Weights of a small GPT-style language model, trained from scratch on English Wikipedia.
Size: 16 heads of 32, MLP 1024 tanh GELU, vocabulary 1024, 20.4M parameters.
Architecture: learned and rotary positions, tied embeddings.
Training: a variant of Muon for these matrices, 499M tokens, 3844 steps.
Each number is 128 + 32 x the weight over its row's rms, rounded and kept within 0 to 255. Layers, rows and columns count from 0. Numbers have three digits each. The size before them is the row's rms in percent of the matrix's.

# down: layer 5 MLP down (transposed), 1024x256, rms 0.145, rows 136-315, columns 192-223
# up: layer 5 MLP up, 1024x256, rms 0.0992, rows 137-316, columns 192-223
down136 095:072135130154059107111081114151063124159152139144164092130148155062203139144206154129136109158134
up137 097:069115090095152161090075138148080164158165158195197186136089116188117120143070116147114180117157
down137 092:178174126121161109136109121109170091132128126115111155180136073089162090147164133107182123109088
up138 097:079177117143120088111173108154097143083084136126139114144149094124132095131148104080110109077128
down138 090:207132093121112137164109106113115052158167134110172201123151103097121109101134161171115158160128
up139 100:110211088095122156111135139142121135125122057151142162085205103114156178155180153147144108124169
down139 104:137181181105119158147147100111102091128180186151168128120124084072125100084118156156111186079193
up140 108:123154110097106155148149126072117132075107104123094194056129078160108162136167099113117128023138
down140 115:101123147146144102140133132084147152120095137141118205132053145158141107167090132180102084128142
up141 097:047114115194133131144195093132154171173159117141105166122180113128097147168061119079103162160098
down141 100:165162129076154178085136121104079123053101115161115081128121124144135086093139123127142155169137
up142 104:131177181154136115161092132147150122117066110151131100118110120126155136108137082082153094146155
down142 107:147131220181089123111163158166134121068145145125174103087129169134122092094145167143164110137116
up143 095:125151117076106157162132175107119145095124169047119138121118080173154118079078167169161103110167
down143 098:086095120167126120151087130142148066177120120153106125182137131179110180182175111112102160196097
up144 101:140139113057115091093084099128166096148149137126107182121154135157169147171122139126090103147138
down144 102:129091104195145098137128121102148172141121122159166120087165096073093140125126081123128104153100
up145 099:134096153131157141168150155163110134199202106074082152118101172177196122074067095189155159158148
down145 093:115097113099104053122120127132071138107092139143188125158122182128100150141191128105088084083098
up146 093:122171157097118129113161090101118110134153101156208081117143088152102108154056166123067085128102
down146 089:134121129174113121142178090097097144124148151196101119141141113132125226127116099107068210110107
up147 099:094194117101114148192079125133106106117104150144115148117169147151060056130157120106142086129120
down147 108:057162139149166105130108162079115108182048152125123091130146117165139158117106122044159151128133
up148 098:116167109165093142134100158048118161078097159098103140094112139089115164165125159169075111120087
down148 105:138123124176097134121179221097116139163138170101105093170111072189100127079110154130083143104123
up149 095:131078144163108173153136135154168090153121104118136141126119122165177105072129134094140118142141
down149 091:146139124168146071155079155117135217147089154033138125173101153106086131169134092164148110123171
up150 099:177105164077136103111081111168097119128156168129180180160170135131180168165126096146120164122114
down150 099:164146093120122119097127157129121196138125162115128196142107093151134084147138104095167139129176
up151 099:115149134101146108090116138123107187159124096158112163175198100100040122123196123142135153115122
down151 091:104132109137129117126119092128199135124145116123132160085091127128068136089124176137095188075167
up152 104:163096167088148126097128106143124132109141165157115070130113123155112185133078116102148147093105
down152 105:191163069076120136123092085143104058080143108183121102185103094124184125166084152139091076111124
up153 101:126122172132121118094172119155103176100136159153131080138172172133124126076107161160169137126172
down153 100:159134173130098128147098167118153120091150074135151079121129095090113091136168055082168147100083
up154 097:137098141218085114162096116091158094116109082084080161137177112112140164164153116176121136120109
down154 094:135133111128119119134181083106140092191053146093144125177086121126165149160110088105113165148088
up155 096:088169036089166158146129128156087138141172176118138095086109129145136140118145108138133122065084
down155 093:095141152143096110167127171079095084104101165115142164125141199164192093175098127094129124104188
up156 095:140134147126147137155149147112158121059114141175102139103167094185178095132107161086065131173141
down156 095:134195128081175183172186119203180151124096142164109147128110147103145097118147080104140104160079
up157 100:114122104147153124235141159147161146151128111066160156126170126163135121137084178103101103203165
down157 094:120133142162144123095091068153073156135127082150137155113160152136155144099172116105111107094144
up158 105:090152143199149127142127122096176110111132147186158096157104150087120118125124144128108084110140
down158 102:090164108103100117101111081068149114107109095155104114144089120175120128200070144094108098157096
up159 105:113165100106107111097075132109083143080102134156125157110163080097131140134119141131170099107084
down159 103:136118131122126130078125211145132147129124145117175116167116174135102131099142140133166128154129
up160 107:162179100114179137106127161120123176071135108145150144107156121111130080128132094143130165160126
down160 106:186150165107170091116143176138123184098134141101201123152064122161131080134132163121120113109121
up161 098:124177094156137122155106134068140137134098118129125145080162136143145101174084126177190154149123
down161 097:102125122093130187130153165179116144134144135130104139118122083122165092138112135116079109135159
up162 087:085116120129113138151097109128149131142133105161084183126100077098129078121153099109065037091148
down162 090:173107152084208169128201132155133121130165158141202146147115098159135181087120101134110177182055
up163 096:075140094151150146107144073148140130101169084069165106114203089147077154103197135100156150091159
down163 096:162116144108142161127069085109152065099137138136121167133116132104175134162083117128127127131154
up164 115:126171155177086110084135092105174143111105109118181078112112124089104173133118161210136161106160
down164 119:092133143175079125146108102142179063138048144139144127159050125154052113154135097179121092125129
up165 094:132133158101153164103160116115125145118151132118117085127108077149103087090168204155127096104125
down165 101:076150147156155125112122136124195089133184085094080139128068152058137118149139175134083108015118
up166 096:124132129193116090120123129172091121141160122152124170122142119123115143162141115103098143160110
down166 091:084167072073111149143062103093178087154075130100113148093131153127156154164123168139105162158107
up167 099:124097163090097110172188111065156096160105145165150123105092137145099107152150090069110150132151
down167 097:147102161098128186147142137084187090152133129099148074164136133180103086112158113077139133097096
up168 099:112214184098137115105120123131124137179124143161077206114145112108131097065135144158123158099163
down168 094:159119089117137182099107153109117109177121133152129096135166104137085119142083090054111122133123
up169 099:141109094145068104101136133175102159114103153130136091167112113151140073129112118160118125108149
down169 100:112145163176184087103126131143139115089149116170122120090109080181210127083134149157151129132144
up170 100:115218173143136201180121130088139136110093148101148147153159091115089056115199139133175151136122
down170 104:116197118151142115088126070152121118098132046123148166108138163107179158094115080142061119167099
up171 103:115129122149132068133131096131152171134188073179168092163115136155144125178186102090077163149184
down171 106:113064097160116083147097150121150154131149098185136159137142204074155113140093076115052138067141
up172 095:092132126122160140187144140182121106173082134110062141140137120158074102123170145164130126138131
down172 090:127075154209166127113100166094161211128184123103150125149125186104103136133046138114110107141091
up173 101:071136114164148103130156105057091157138130132170098154144105126106181144166162154161113128129143
down173 105:049111072167107183110171148123127130158128153074098142070072150106125087133130130145222110165119
up174 096:130170154103115149161169165198087120143140138038100126105167109136143169088110167109124079087170
down174 095:174091114150125135135132134185063111159143176164208072094093192132064127100125094111162115115105
up175 108:143116139085093103092118178119115112179153140085149100100154113134122084172175108140105112145162
down175 117:171140089143098113094132095142174134150137102159145056118131112128120207114096114129147128143142
up176 104:168138102147141143149144117132104083106111101155099128160141093119178142145148125148159121195105
down176 107:091105121101133100095089129116123117105126075108099131072098137148110094149130158128125103102104
up177 102:032127146150183138101096115149143064136162142160169124104205151169123162133115168098100157078137
down177 104:147164086176143105140134179097110104140129141127101090156094149092124140126088073135145153092122
up178 092:150151057100118155167079092116136086037129141150086120096149108115148146107104129109112150130143
down178 086:024117202137145076145178140176124156179152099071127146139049166094156194181125089109117123083091
up179 104:179176073172163073118148136096109109154162148170108087104132098163105170126120104068157115116124
down179 102:113107153118151136129165074132103218105131132126040110131132163085082147175112135112158122156126
up180 096:186182099103089151089098118086105117105115111113132149108115113184086135123158095116141099101114
down180 097:104116132151111036130147117151162121125101112142108158075115147203141165138153192154087153130163
up181 103:120075152160162112123126131118183148156127165094154079146117134131137197101106128179119100130196
down181 098:102085109092144098098111144170103097141140107134112147147115098124075139149181160128173119144129
up182 100:162170155155179121092092169093150119171180118104167213083187149134095163096114155122132128169107
down182 102:167079060109176128103177201193096135171155160136156149116144047147126134045123132124118074116144
up183 095:161182152110148114133101175095106121041154171173139118135099139121095134149074123120133145150115
down183 095:166160148108091134067102126151140074164164058154147162168065080150122208165110149127142121104050
up184 103:125139149107130156103113185119173181107169108062093134172197110155105135227144152200175114121109
down184 104:172104157130099100058071116080120166114110095099130103176079135118150174128153165120129126131105
up185 093:131171090125135110083057109151170192117154111102128150106117109121112180082159093129139149139101
down185 092:140144150138109127137137137090134080208179098142156116163106211132131138199150130129148148193083
up186 107:128139077128128124089176091145053159183149143126137142112154144158121142101147133197155121106117
down186 117:139159132103136089193176068083128208115141149063096116128118137176103195116133089213090108110110
up187 096:150178116168152068120105064119109108144107086073106131127188122085137096169118181107177073142177
down187 101:103165100122104097168146122121198123133092070175084087119082095191125160141143119124161126141085
up188 100:123125113201141117119145078100164124117090189086177128102185129179095151153133188146162089105123
down188 097:150147176174163076157175090088113157117193168077153127152149182241164083134094119140117135151135
up189 097:143091107120077082164142146186160121192076127109145149080104145137126169172119191124083134075123
down189 092:161035147141104126154101150118126092093166099154145125174110112206113066127155155104090197079057
up190 097:125127149126115101102080214168113131199207205077096115125132141158083121103086111147186105129078
down190 096:166157132102134149077108098160140127042122131152117126161120092121147145120160112137104126107163
up191 100:130118118066105151118197142112114134169215133110148068123120064185157179148095156086110101158132
down191 101:133092119089063123185109115135122136162110117086122092049143128123051180166145075117091097161133
up192 099:153172086120147110144147168125213072123150153188155143122143095132093124099183135161156106066152
down192 102:123088127114104145152153161157163106205139165119102141120102089177124129098137110121134141109084
up193 094:138097138127125173157089075122160121118103138106119134100118140143103137191079145145097075162128
down193 088:143126104115138123129185112167120177104149111144086067094094168088162168175103141094102118161055
up194 098:120130153121162096119132138109164115087185139094162135126112122131148121097151186133173161152118
down194 100:163090099109114092111095102127096108085092121130178106093109153121140131161156122134146143123112
up195 099:137199153161123166140191172127142137077088122137137100158111123177081086142125147161089101121114
down195 096:095098120052146106133104096110186120138128096123111167184143157051158126092115161158154152160096
up196 096:207117135076154082093189139096107158108128146206149102072183104082150122151126166102097146141130
down196 099:125132139161165157107177139100159079093123102113147155152161183134082115139176117164106173175149
up197 102:080144109094084133170159053071049134133068077133112174138103098130177101110146157102137122161143
down197 110:109118178114106122153039025124059171178086110100115132100117171106151125093122133116210136146125
up198 099:170105174135141037137141133158110115148105113137096064152170070137132140146184163103085162116135
down198 101:099134189162117092164160177106143133116118123101173124161136140142097105150137097146096168190147
up199 100:138150147102152147091153165149086083152106066157087168131039093131129141097114140189122129106157
down199 104:072104158186119044160110081121103107144114180155139129157074113164111169184175126106125064132127
up200 103:190117096130190164144126130152134117180184116156080196135111080058112128038147136122092143162085
down200 102:132108110100119138123130076082162170103176145093166139145094159194114158120169209128175136147100
up201 098:163129166185177101186150079115057112090131170116101104066098103120091191131152136167170082136164
down201 097:098096133154090085087149144177068159113144129117094098130077098184157085095057170154118118105083
up202 093:119119131159064166117081129128122145134106228100094146142120156168173145117155098123176126094118
down202 093:113090154099156142098107113145086137095129092152096097085112119141144132120150108125132080099068
up203 100:116163111145087167128157111171150161109170180116085095123128155167159063131120119113094134107154
down203 105:119146136144133114092102092147136138132224138149113155106105051144134131112177106142165117127168
up204 098:165100141142192065111145212124106153102157177138129186127195151128189096160101173132146102132184
down204 093:072129131120127097136124063127146199177133117133118071086054089181069103142174182128113151176123
up205 101:141136113142075175141113084086077137118159103098089136142146090102193071130083160125152057175127
down205 096:147169132194112122186110214148146044168135110135137173096105134138097114166134085145102128094144
up206 101:115124093115095135179101121137111156122153137131140124171118156141086142120108148088076084153107
down206 107:190126104066123132107131113100143088102105135134103145172104121082108048147136099157114163115173
up207 106:165154212118153089120106098148130187124196144072109137198182144094180171158114119143163116097148
down207 106:168139130129154131154098088172135116091126076147167154125128179114115143124171089141163151070149
up208 104:143065185079140164146125087154062106091104166084190148127154139134132143178092077060138142138107
down208 096:157094089124161105046166190198129138097138074121145147170114047130144115080111140097153101140092
up209 100:188156114098174161169097105170141115129132165107112091067123123113091151193091122104137193148140
down209 097:085104204134101151143115173151102115147172083121088110142144136114139175141130120120136121142132
up210 095:092122111131159095054111148127132129151129144118131143126157146162101100063160097083069147072129
down210 092:106129119105157130119136131177153117118154095172093119146181142118150091174152131122137128127110
up211 098:128142175188082166141121214178154108152130110093177133169142134083093144162129133120187149125102
down211 098:078074139083148129179092041095153153133133088127180139152132137107151119164138097148129156099136
up212 101:156138091126111161163085226164163166141087109131190130107147162204135120088060220124106097145072
down212 102:134144120113122101141147157135127071127114145096171138075154080196137065144092053060121112084108
up213 108:126141129166101136152146154069090042097143131117126145110122131139071138120122136127163124196150
down213 102:160107102151213089122188137180079122113147135112092139088127109164107124157094132134115102090056
up214 096:173090153125130157114091121151139124142155127050172115077100079132103114102109115083132095150148
down214 094:079068102144092116181155114072125116160175093126119104136144111047135140144145099129126159139171
up215 102:172162166221122109171100175125136143156124131180153152089102073103163150117157138111143099157164
down215 099:080140100133115130054159149153087143128106131147132131166130104195146141164102127154099127159128
up216 105:108154172102162131157107125151118095087144150147192134124146169110166180169133197037156093125094
down216 105:116150097143159062076121126150103108101137147138097119144140158145183093123113115156128146090076
up217 101:181136139164156056132111137131213117130070117096103144172094124114196173177139092141158119108158
down217 101:127116106117109172126184196133126090043133137095139128116124169136138121167185174114075089156091
up218 100:062176061192140138107131109147153124077153119097149160139194127121141084103089124146120148142152
down218 093:156105151111131131161117140104100128115044141139119141144148060102167112139120161101115109138156
up219 096:139172111192101118173160128139090127105166124120135109175134140141093088155153160121124170129112
down219 097:128113105091114063111135154107127161115116150146115077194093190157198121095146142100154119096141
up220 098:078136161048163108153182134139141168141129156087129104114103184113143157119176076125142203119167
down220 091:097115130090116063123138184095155129200103114108122138177120126146105114122081107135129096171116
up221 099:108171077101116133118210148138121161104175117103066141070146134109143155143086146090086134203148
down221 102:118142154123109190120146164140117124112137171116131127144166201132124167100128106110115145071207
up222 100:161113147138064146154130167111116138098142028172184093122206099129123159091147140088112093094167
down222 098:147140190056119126162137199177118153078120164117079118097125142135119126125059107163155140087119
up223 103:074160143089172128134126158134096125107149151105158099130133098148115125124139126179159146106149
down223 098:136142141154136177143095035122122064118113212112141162120113102133085153179105075127103125103161
up224 102:113116138113115093121149132120106087172096149120115156144067109176134101150124147109087156124129
down224 102:116084173075114100141103206122121160099106120152129095153099126151141113175162122137146150092108
up225 093:114166083110151190104106151082102139156096080100150056096184168114099142096137147106079125172090
down225 085:152098117120137069133082129164112130143123116067164137140124129160142107117107125115115173110092
up226 103:135156126150130181155103160213132131183126064124159122135092130134100101096177099133192126109126
down226 100:133138133118024142153131121123109181130151096139135035140146117105072133176137125096119129160108
up227 097:115157094189044121129113135175103077124130131129125151094193069137153115083147116127122129080160
down227 091:147049139078180167125146139100147162124122087135118084126077141149074142180133120174092131147111
up228 093:159087141134091106168129113182128120131208122131165135085136132117146126090139152137140160116144
down228 094:122119087137120118130124127069168071197125172128110157072160156104062179103136072063128078081093
up229 108:129134102180181127095137197121152161151118117135169118149162155147097153103070135116151168135108
down229 104:134098138170157142119131114127090167125087069125149143147159147132148195134128116151138137109077
up230 104:075165153114122140098146111104160148123072083084159137092075176089139156131106188104108150111058
down230 103:139093126069105125127072075069117092123137080112162105093094176118161162105111104146140148146139
up231 109:157190177127139148112141064110124115099161120126172093138113140121097174130172088087120150138158
down231 109:129118139176138178107100114105132110124202097172103059170120093169097139170080117116115185127101
up232 109:104079124144138149126093149123199088131100117140108108143102160084168080168092150132082122055165
down232 118:152138110066091136151123165184071048134112107135124069122115138146156129151100096140075102086116
up233 097:139135169124131111208146112134115126161158110097110148076105088108156153135161145140140122093103
down233 095:117123160146140144124171106096123126140112094124195082163138157133146094143061104081123128114112
up234 102:187119075086109141144172141087106118136128165128211119149140178144072101122118113126117123160112
down234 096:087190102168168139142111104101150070120091181129156123154117118123190119151128113138129081122103
up235 098:131158113164082170141173135093127109049113163146062138109167160184148145118138144117181095107077
down235 100:138144078129210103135110127118126119112213079103114157115114132118135160087148186128104093123116
up236 092:120151180084080112103134107165131129149164171086106173118116146152154171126093127066161134121169
down236 091:134112094133099130114136122115159092222130179154086159154102115130142149147114102063168146155153
up237 098:132098112120149180101102177140117121129142206121152135113171109125112113179115123144167111121140
down237 099:134131114167133183225098145096104126162139075144116074099144209129072116130165145158136138141186
up238 106:136148098095177098180112096113151106132116122123141142084096075041098115100178117141104114142117
down238 102:144103101115143185187137071144136132080118101134147075126161105157128121138144194151097137121121
up239 101:118110100119176165122177098143076131202105111154126123086174148131161122110137136173147099195117
down239 101:152209091074123128149121153153098170148116170148127134147164192107197123145134160116107106193119
up240 090:132142142172121149157140207063093059156115132118152158121102095092138162123066144139126169092165
down240 093:110146094123131131140141125192102170129085087103125142106138123129104097156076061145135163085154
up241 098:161148139150098161164034149166177117097118140096110153176139147175117145105155133117129178144150
down241 099:096156123125145071107132161085125103141092084183140095113138124122084144073120196175121129152144
up242 100:120101156116096118119167146138115086115136070117130066091171150097169119133126181129115085123152
down242 100:145115129181122120075037091154062154127114193119141114095076127176125108126146100141122116097154
up243 098:125109137128194109179143133113107089148117160077142109131185089047099119127120119082107112071197
down243 100:142127147162136101102079128108205111161093155151123084157118089060127074121210119154168164095139
up244 105:168170127105112127170109191118125135100148111094135122184129110144127130081084172129044111079105
down244 102:103065205140111106138120111181146125189070057145062120073082147085099079110115128159136114181134
up245 095:170116097122158161147085123057145159142149120106055104127111096094143110129062075078135138184109
down245 101:125132149152151124146127133108086161128130154150146122144177124108106120124178119111102138149131
up246 111:163158111129096126123165151147168168109138191127188133150096100117116139108114105154115143155126
down246 106:187168066155104126159085160128103089139080054151146135084123131115070107087131149112093128144084
up247 100:122157080058100083109088118148186171125177140092151158160142160093131099130142152116165125123081
down247 103:127127086068128156154127193158137163071103134108108170183152076080120063086144139147115115178170
up248 109:104147100101157179099108142110107199164130168097166145075141156134081154134137140127097100139144
down248 104:186089144096094145186135127140118130173151060074136123138066146132107140174150144098107118095133
up249 100:115129148119134143172136134118125183093164116097157114141146180130143101116096110162163073092129
down249 096:155103114121146067126114156093104088172129065148139146137089128110123128093113174101128113123092
up250 107:121124091079143157145084144077109170162187136128157121089123125110145105122151115164115143126189
down250 103:114115165110121117160079152136145067122111144150071112144086159076104064152165178127120195190105
up251 099:158111141139125154154177078154127134126122175169149097129168115145105119172178087201109168109133
down251 094:118105102136094139092062184130150147138115047100174144157098115059205108136114083086151163184144
up252 102:063108172201141139133112081146171119127125135113133142153069158165159142191125106160209083138131
down252 098:130131062103124102128138179103147043130078091124082166103166135157162130103136087125146163145127
up253 102:144157134164141134127108137136133090093158123089149089098160142076129112132149131040066113206132
down253 102:114131068125123089118107144125104143157134149111085153123185147109126101087098063054150106164078
up254 093:118135125159125142169159186116117138255091108100090188098125136108124093091093093146122115110142
down254 095:174115141104123092165195111110142141134131103162144120140122071130130152166127194102162157101201
up255 107:146150122143117136143161083117161118138188168143096171115143112146086175047165108185124050136140
down255 107:148094109181147121098145160116071145085153159105187139127140155137148177095135158166113132164113
up256 097:139168120116140109083136130108178089162161180127103136115122145130131082152116125140149093108137
down256 087:130107185121113129131104113146122075135101082110062145136134136069180103143127133117078172089053
up257 103:174112124116154116153143113193176127078132125208113106134115089131185099128046153154165152121131
down257 108:094130114117120058146107109209094132152123119130094146135116161179188135175121103053116183070115
up258 089:170107112115054072159100101136126068117141110130151084117133164079122112163102149119202120100190
down258 083:032139111162159126111180115124128143141135165156154134144082163149092109082161131119080135154118
up259 098:110143164105140126078119129122113158133110122098118155103128072100133176104204095133126075088161
down259 096:140126148110107103128095173150129121089072123143109098198131106138090126146109156120151152155150
up260 110:096093118130132184183175102125091191153160181058102151147091116067123108167175103094155124116149
down260 107:097151084106186110110162130141123142159119127096179164147136120076150116102100148100158107167044
up261 101:035147112120112151127193167157083097078082107129152177112129075096153100098125119087113104169156
down261 102:136109085087104066165167151143133128100087085114176159173152133116148163109140117097140132148140
up262 097:168137148166129116136092119126150144094094131149067106078144144104144089092096095141088156137190
down262 093:115089154151151104142186135112142173182128128118136171172155104155108152202172079073102088120128
up263 093:110148188151103151142166091119100188163102157154129107095139182134112080133180140108126098202149
down263 092:151090162084176148047086115140072118099085132108147053144139135134109132160115141150122095143149
up264 102:124123134134125104161168161138143086112159132098132126159119172135100102131171092178120125171150
down264 099:146129138135092092170152188143123139123143120121123151157129101132089179147199128183132152137171
up265 102:119136160097120107123178036074177093068137196119158127150143103198115151138109094121064164176158
down265 108:124125141159110083150145157164100132136150151160134057124145165121105124122094113081113179093121
up266 097:138117124092086154114094127139140105189134105145118122158109165151127126158090093151151091080139
down266 101:106113159132166134132133120163130102130180144155147164106125125116125208119135082167070107093132
up267 095:194105143142116146207145095120122145130136086125186094115179080099093139116060093126121165138152
down267 089:077155132141144095115069114129104098128135080089186139154136164125107066109108167122081148118109
up268 101:141157108157113113157076158133185132153119144188142146102166133087155167142097148125132096147090
down268 114:083217160142194186130083125102131085184201134180118171091117121172166110136074098100115045125090
up269 100:169153099201100140141100146181163146082129174101116107110152183095119074130199190144176147133136
down269 103:127138089118149117142124164124127137055164124086154124145213095128133118210181138113131154142170
up270 099:137121180194126126142147135121110122164132140146089087142101159106114131176183145148163150134133
down270 096:122079132128107099154115114099118158156155151125168120128114108171158141129137159148119119148199
up271 105:144076138112118114187131154139178142099141141072136149083182115155143143119091090164115118168074
down271 104:100172157161164203109181114128106136121140136109119079113142071155144086061142158135185170112109
up272 101:135133117093172152146172194182113113158168115133129143120157126096133060146154170173113112098176
down272 103:107090147069164141112199147073072123201097132125099108139098138139166166176166138154152118107148
up273 102:204153089169144103107155086126153166137134202101093110133098160112138155153104113093173163157139
down273 100:137095171084106150130107165153119116144096166121144064171115186168156113116076130111082177071144
up274 102:160113092127109153122160129079168143169123130076113150149077115098133160107152155124139042135174
down274 099:110068124127135104140115136090102203162109075148197120072127157117124106099105074183104098127143
up275 103:149111162161119185146114090150160135117142112148059065086166143159110082103188088165142131119159
down275 104:097140124095138120160132165177132160083096136186142126118167154065103151127155104111149144173094
up276 096:090192141113160000138145091083088157095148131143123138099115075129164121162119101142145135127121
down276 095:119100065075167152065074104123174135143177067150079148138146131138169164148087106146178121151118
up277 100:080092088089120160183136166148052181119113163148158137125112159120175090078129085084171074127140
down277 100:128116108129093108084164142146157075094154140160101123102163127149114163141116109172172178074160
up278 102:154114152148147134177108106133139116099102091155109135144186138149098149118137104147061091110116
down278 102:126132109094127108114114149103142105149128087151113094138116146202108128129119104124058138092145
up279 099:180114101157126134119112135122133180126129154118071154147101115085165022143087126110132100116131
down279 098:187121150090118129183098094096198152162140166066132127131131132177162091111103102109104139129134
up280 099:142149109149123124123143146114153097131118147193147153118114140072081189101101106167104186199146
down280 107:118094123099137105085171087097122137159133169173157153144170141170080106147190111145134122101124
up281 096:156158116105046083105157091145147198132124103070145081120122142108175089153093146121147056141119
down281 096:054175118185131137113174117114123140087119142151194152101086122125112177123168113108123122145088
up282 093:097104166157124139105163147098138087158136196129081106110105170135099137104082130172189127128105
down282 096:116140070081101186179099177134154033075110126178110105073105087111143156208110140185114174162091
up283 113:210053150096165119142123181098164110125140098147121118167180112145128108093156118114094192104133
down283 114:221131086148091145128141164067158175089209091178072139118096161179153091122132095122099095112127
up284 101:142184141044057133105166168136122093101098105154092146119087130128094170126129154086125098083106
down284 097:187116184130198068136102113064109167113127037172117096145132089109097132139093111148169098137107
up285 096:156151118075200133135176138200140164169166148094136163154110138122088164070092123101121114098132
down285 091:150162144092147124135109173157168158217108144132101115145116166125125160096146139117117126172142
up286 097:096157092121158097144190087142183120115108132087133157110144152165162131191089078150158142123150
down286 102:143107147168128134144122146113134179124184113114139108132144190139101117094137122143128135132156
up287 088:100133134099093136074171101116094117150120149106181141134147114130119121068192059156084094119091
down287 090:119096088142126140172117179139136111143107073141186126112097084080120147152123127083160147111149
up288 102:100132104187143162086090155106183134118182119159105093141186114101106075121166126112072103131150
down288 111:077162115144119133164100127116129128102084127125088058150159142125103165162142108112059088134120
up289 104:090169110114124131075125113225141144166137116142166114166160193059107088121142169160136106112193
down289 108:106105124092143119129142138108175134113162114143098175127215129156147076108071181148086149081126
up290 101:166197127135145127128150112117100122117187092145157074109147161079117119162138098139122132128150
down290 104:107091102044162106086153140142160221114101195110124138147087156110167085066144120153175118122083
up291 092:119101146147110193106146182157087094103135170126128153119153104126134148139133141112104110086175
down291 091:123052138043138131116084098121135084090139112100192139189151093111136127143103144139114100147126
up292 111:126142114141176160175150119079145114139176126094131182094095041115123164162116112121153085102178
down292 110:109157210108165109131177152177076160107131131144116151152117132135131129193133081108161161093066
up293 094:137092172148138112208130049074154149123145132157097137114142145114120129141154105136112184107185
down293 096:097012090164164158118140101097077160075162161155154087118104142117100114116098114116066072131162
up294 101:158150119128148118136113173127168131171132150114132126114120146168118153106076154143073173125150
down294 100:099074072082122141171096112064104148174103119091110118089128133108096115130120130144138195128206
up295 103:085071120181128132126126131155179136206176114080133110135081145141175129147154092135168055103158
down295 102:076075103185135105144078173195216166160142138165083131097099153182130107141119107104127087159139
up296 106:182152114137099169173162104070155102136069160113115079079147142195173202140126126115152125119130
down296 110:150132121116127079135096159142179096152099157145142148080185167185166150152145091080109131152070
up297 097:124164130155157158092117157178099084127081090093118131198152105132125200176170156097203141131136
down297 096:102087114085178113100157124132152054149153128089129131094027140133144141147080104110130192142157
up298 098:115169133106104144132093128092097151098144177150135120110160087101161142097150143174144091113095
down298 095:108109125111103114105140078114133130137066140081151113141135157170120174141109183098171166095157
up299 100:101170165123138158157119123077166181066165109168171107123094156019108131075098152170173118120163
down299 105:136101145117111141145082221139132100112131133068104163126109135114193135095139106082135160100079
up300 099:089130099133187152108133151115102160128103162136171184116136110099159139150131161118132134144121
down300 105:078126152146042104148162109116116100156135111149098150160107112121119130142087131162136101191112
up301 101:147143118138151082190119121122090049140146139069123118105142157080103124118154070127103124158146
down301 106:115096123144120075171093125165082059171096186092099125156148127158194165102160077112097154108149
up302 100:163146147092147138130093154149113130137073103102161072122104169097118128115169176141146149135179
down302 093:113152098168122122126105053206159101108150073156098144131179136129129089109143131186121163145120
up303 089:145144103178123149081095156106126073083139142138072076108159120123067155134142124139109138177154
down303 096:072129135065159073117111146103151174063126124144210176092146132144133097076092124109155105079098
up304 102:115133105098176149133105096204194092129128179141073139101110114117157131115108109130104122117145
down304 106:124111115139122162116064151060150108151096181117173089133086159184109075124187095103092121162152
up305 094:196145137152124082201106111105086140084133067135132093093083138141199142202180142170163123161141
down305 097:041129132095070132100153144163148119157104129095080151144138080090056148155108134184133112161097
up306 101:104173130097109155046150145085149197172117098146143175103139110170095100168113107128083144122123
down306 101:197063109150128102146135159144148127159181124066146134109112169127127115212136131095173088143090
up307 104:085125106138146115133119106119109138090093117142101132066138175118139104165116077122115128131143
down307 109:069142108141148122145150144101135112155196153093191087153101136107090105094159152074140153114101
up308 103:124139149127124119151179148109149135125139114134155141145114181129184146154133142124189124099126
down308 104:112131156096068099121181114123165111057138165181151141153103157154093075157133142148105135095127
up309 102:076132115086100118064147118094126179102174081110156103069154038121124136141150131108156133090158
down309 105:129149145106178122125099117131112117113129181093127121110120103178149139116111112141070153054111
up310 099:145144199071152145075112147180113189153061111163144085100136149143086142111192149157176172104161
down310 100:117108149123111168139112109096165109154134146173121177128097131074225119181102130133075129107107
up311 102:150080147164094111200094088097151093100135110166097141138136105169209155083151168170097085154135
down311 101:124114181148093148176162138079122130151106103117121163102114094131140124122154127162117122175090
up312 101:138150062139115136138136076137104112088142136110112099155190141075152115160182182155144070135128
down312 101:089098102136183146060152140164160104126070190058094147121141185109150054139095116126079161107105
up313 094:159121135116146089114146130121149151071112092124140121171108151120120120115122191112090052146124
down313 091:099121113132103101165108121118109128142160148110137092149101118133076074185091142149105146149124
up314 093:112148160117143183139165130105106145116121134092157127111123105171129185147064115057128135115124
down314 089:044120098145066131123114095174128103163109095115077172129100149129171121170110179133130070115135
up315 101:129078158153099145114138172148137179088113102139123098077134118118138171136117145148115126071106
down315 099:089080099084108130077125126145192103175091134077113135164082167178132092117152136150156068124116
up316 106:148125085073154108060165111178154152078148123151117103113187133112096086136108116100102147172155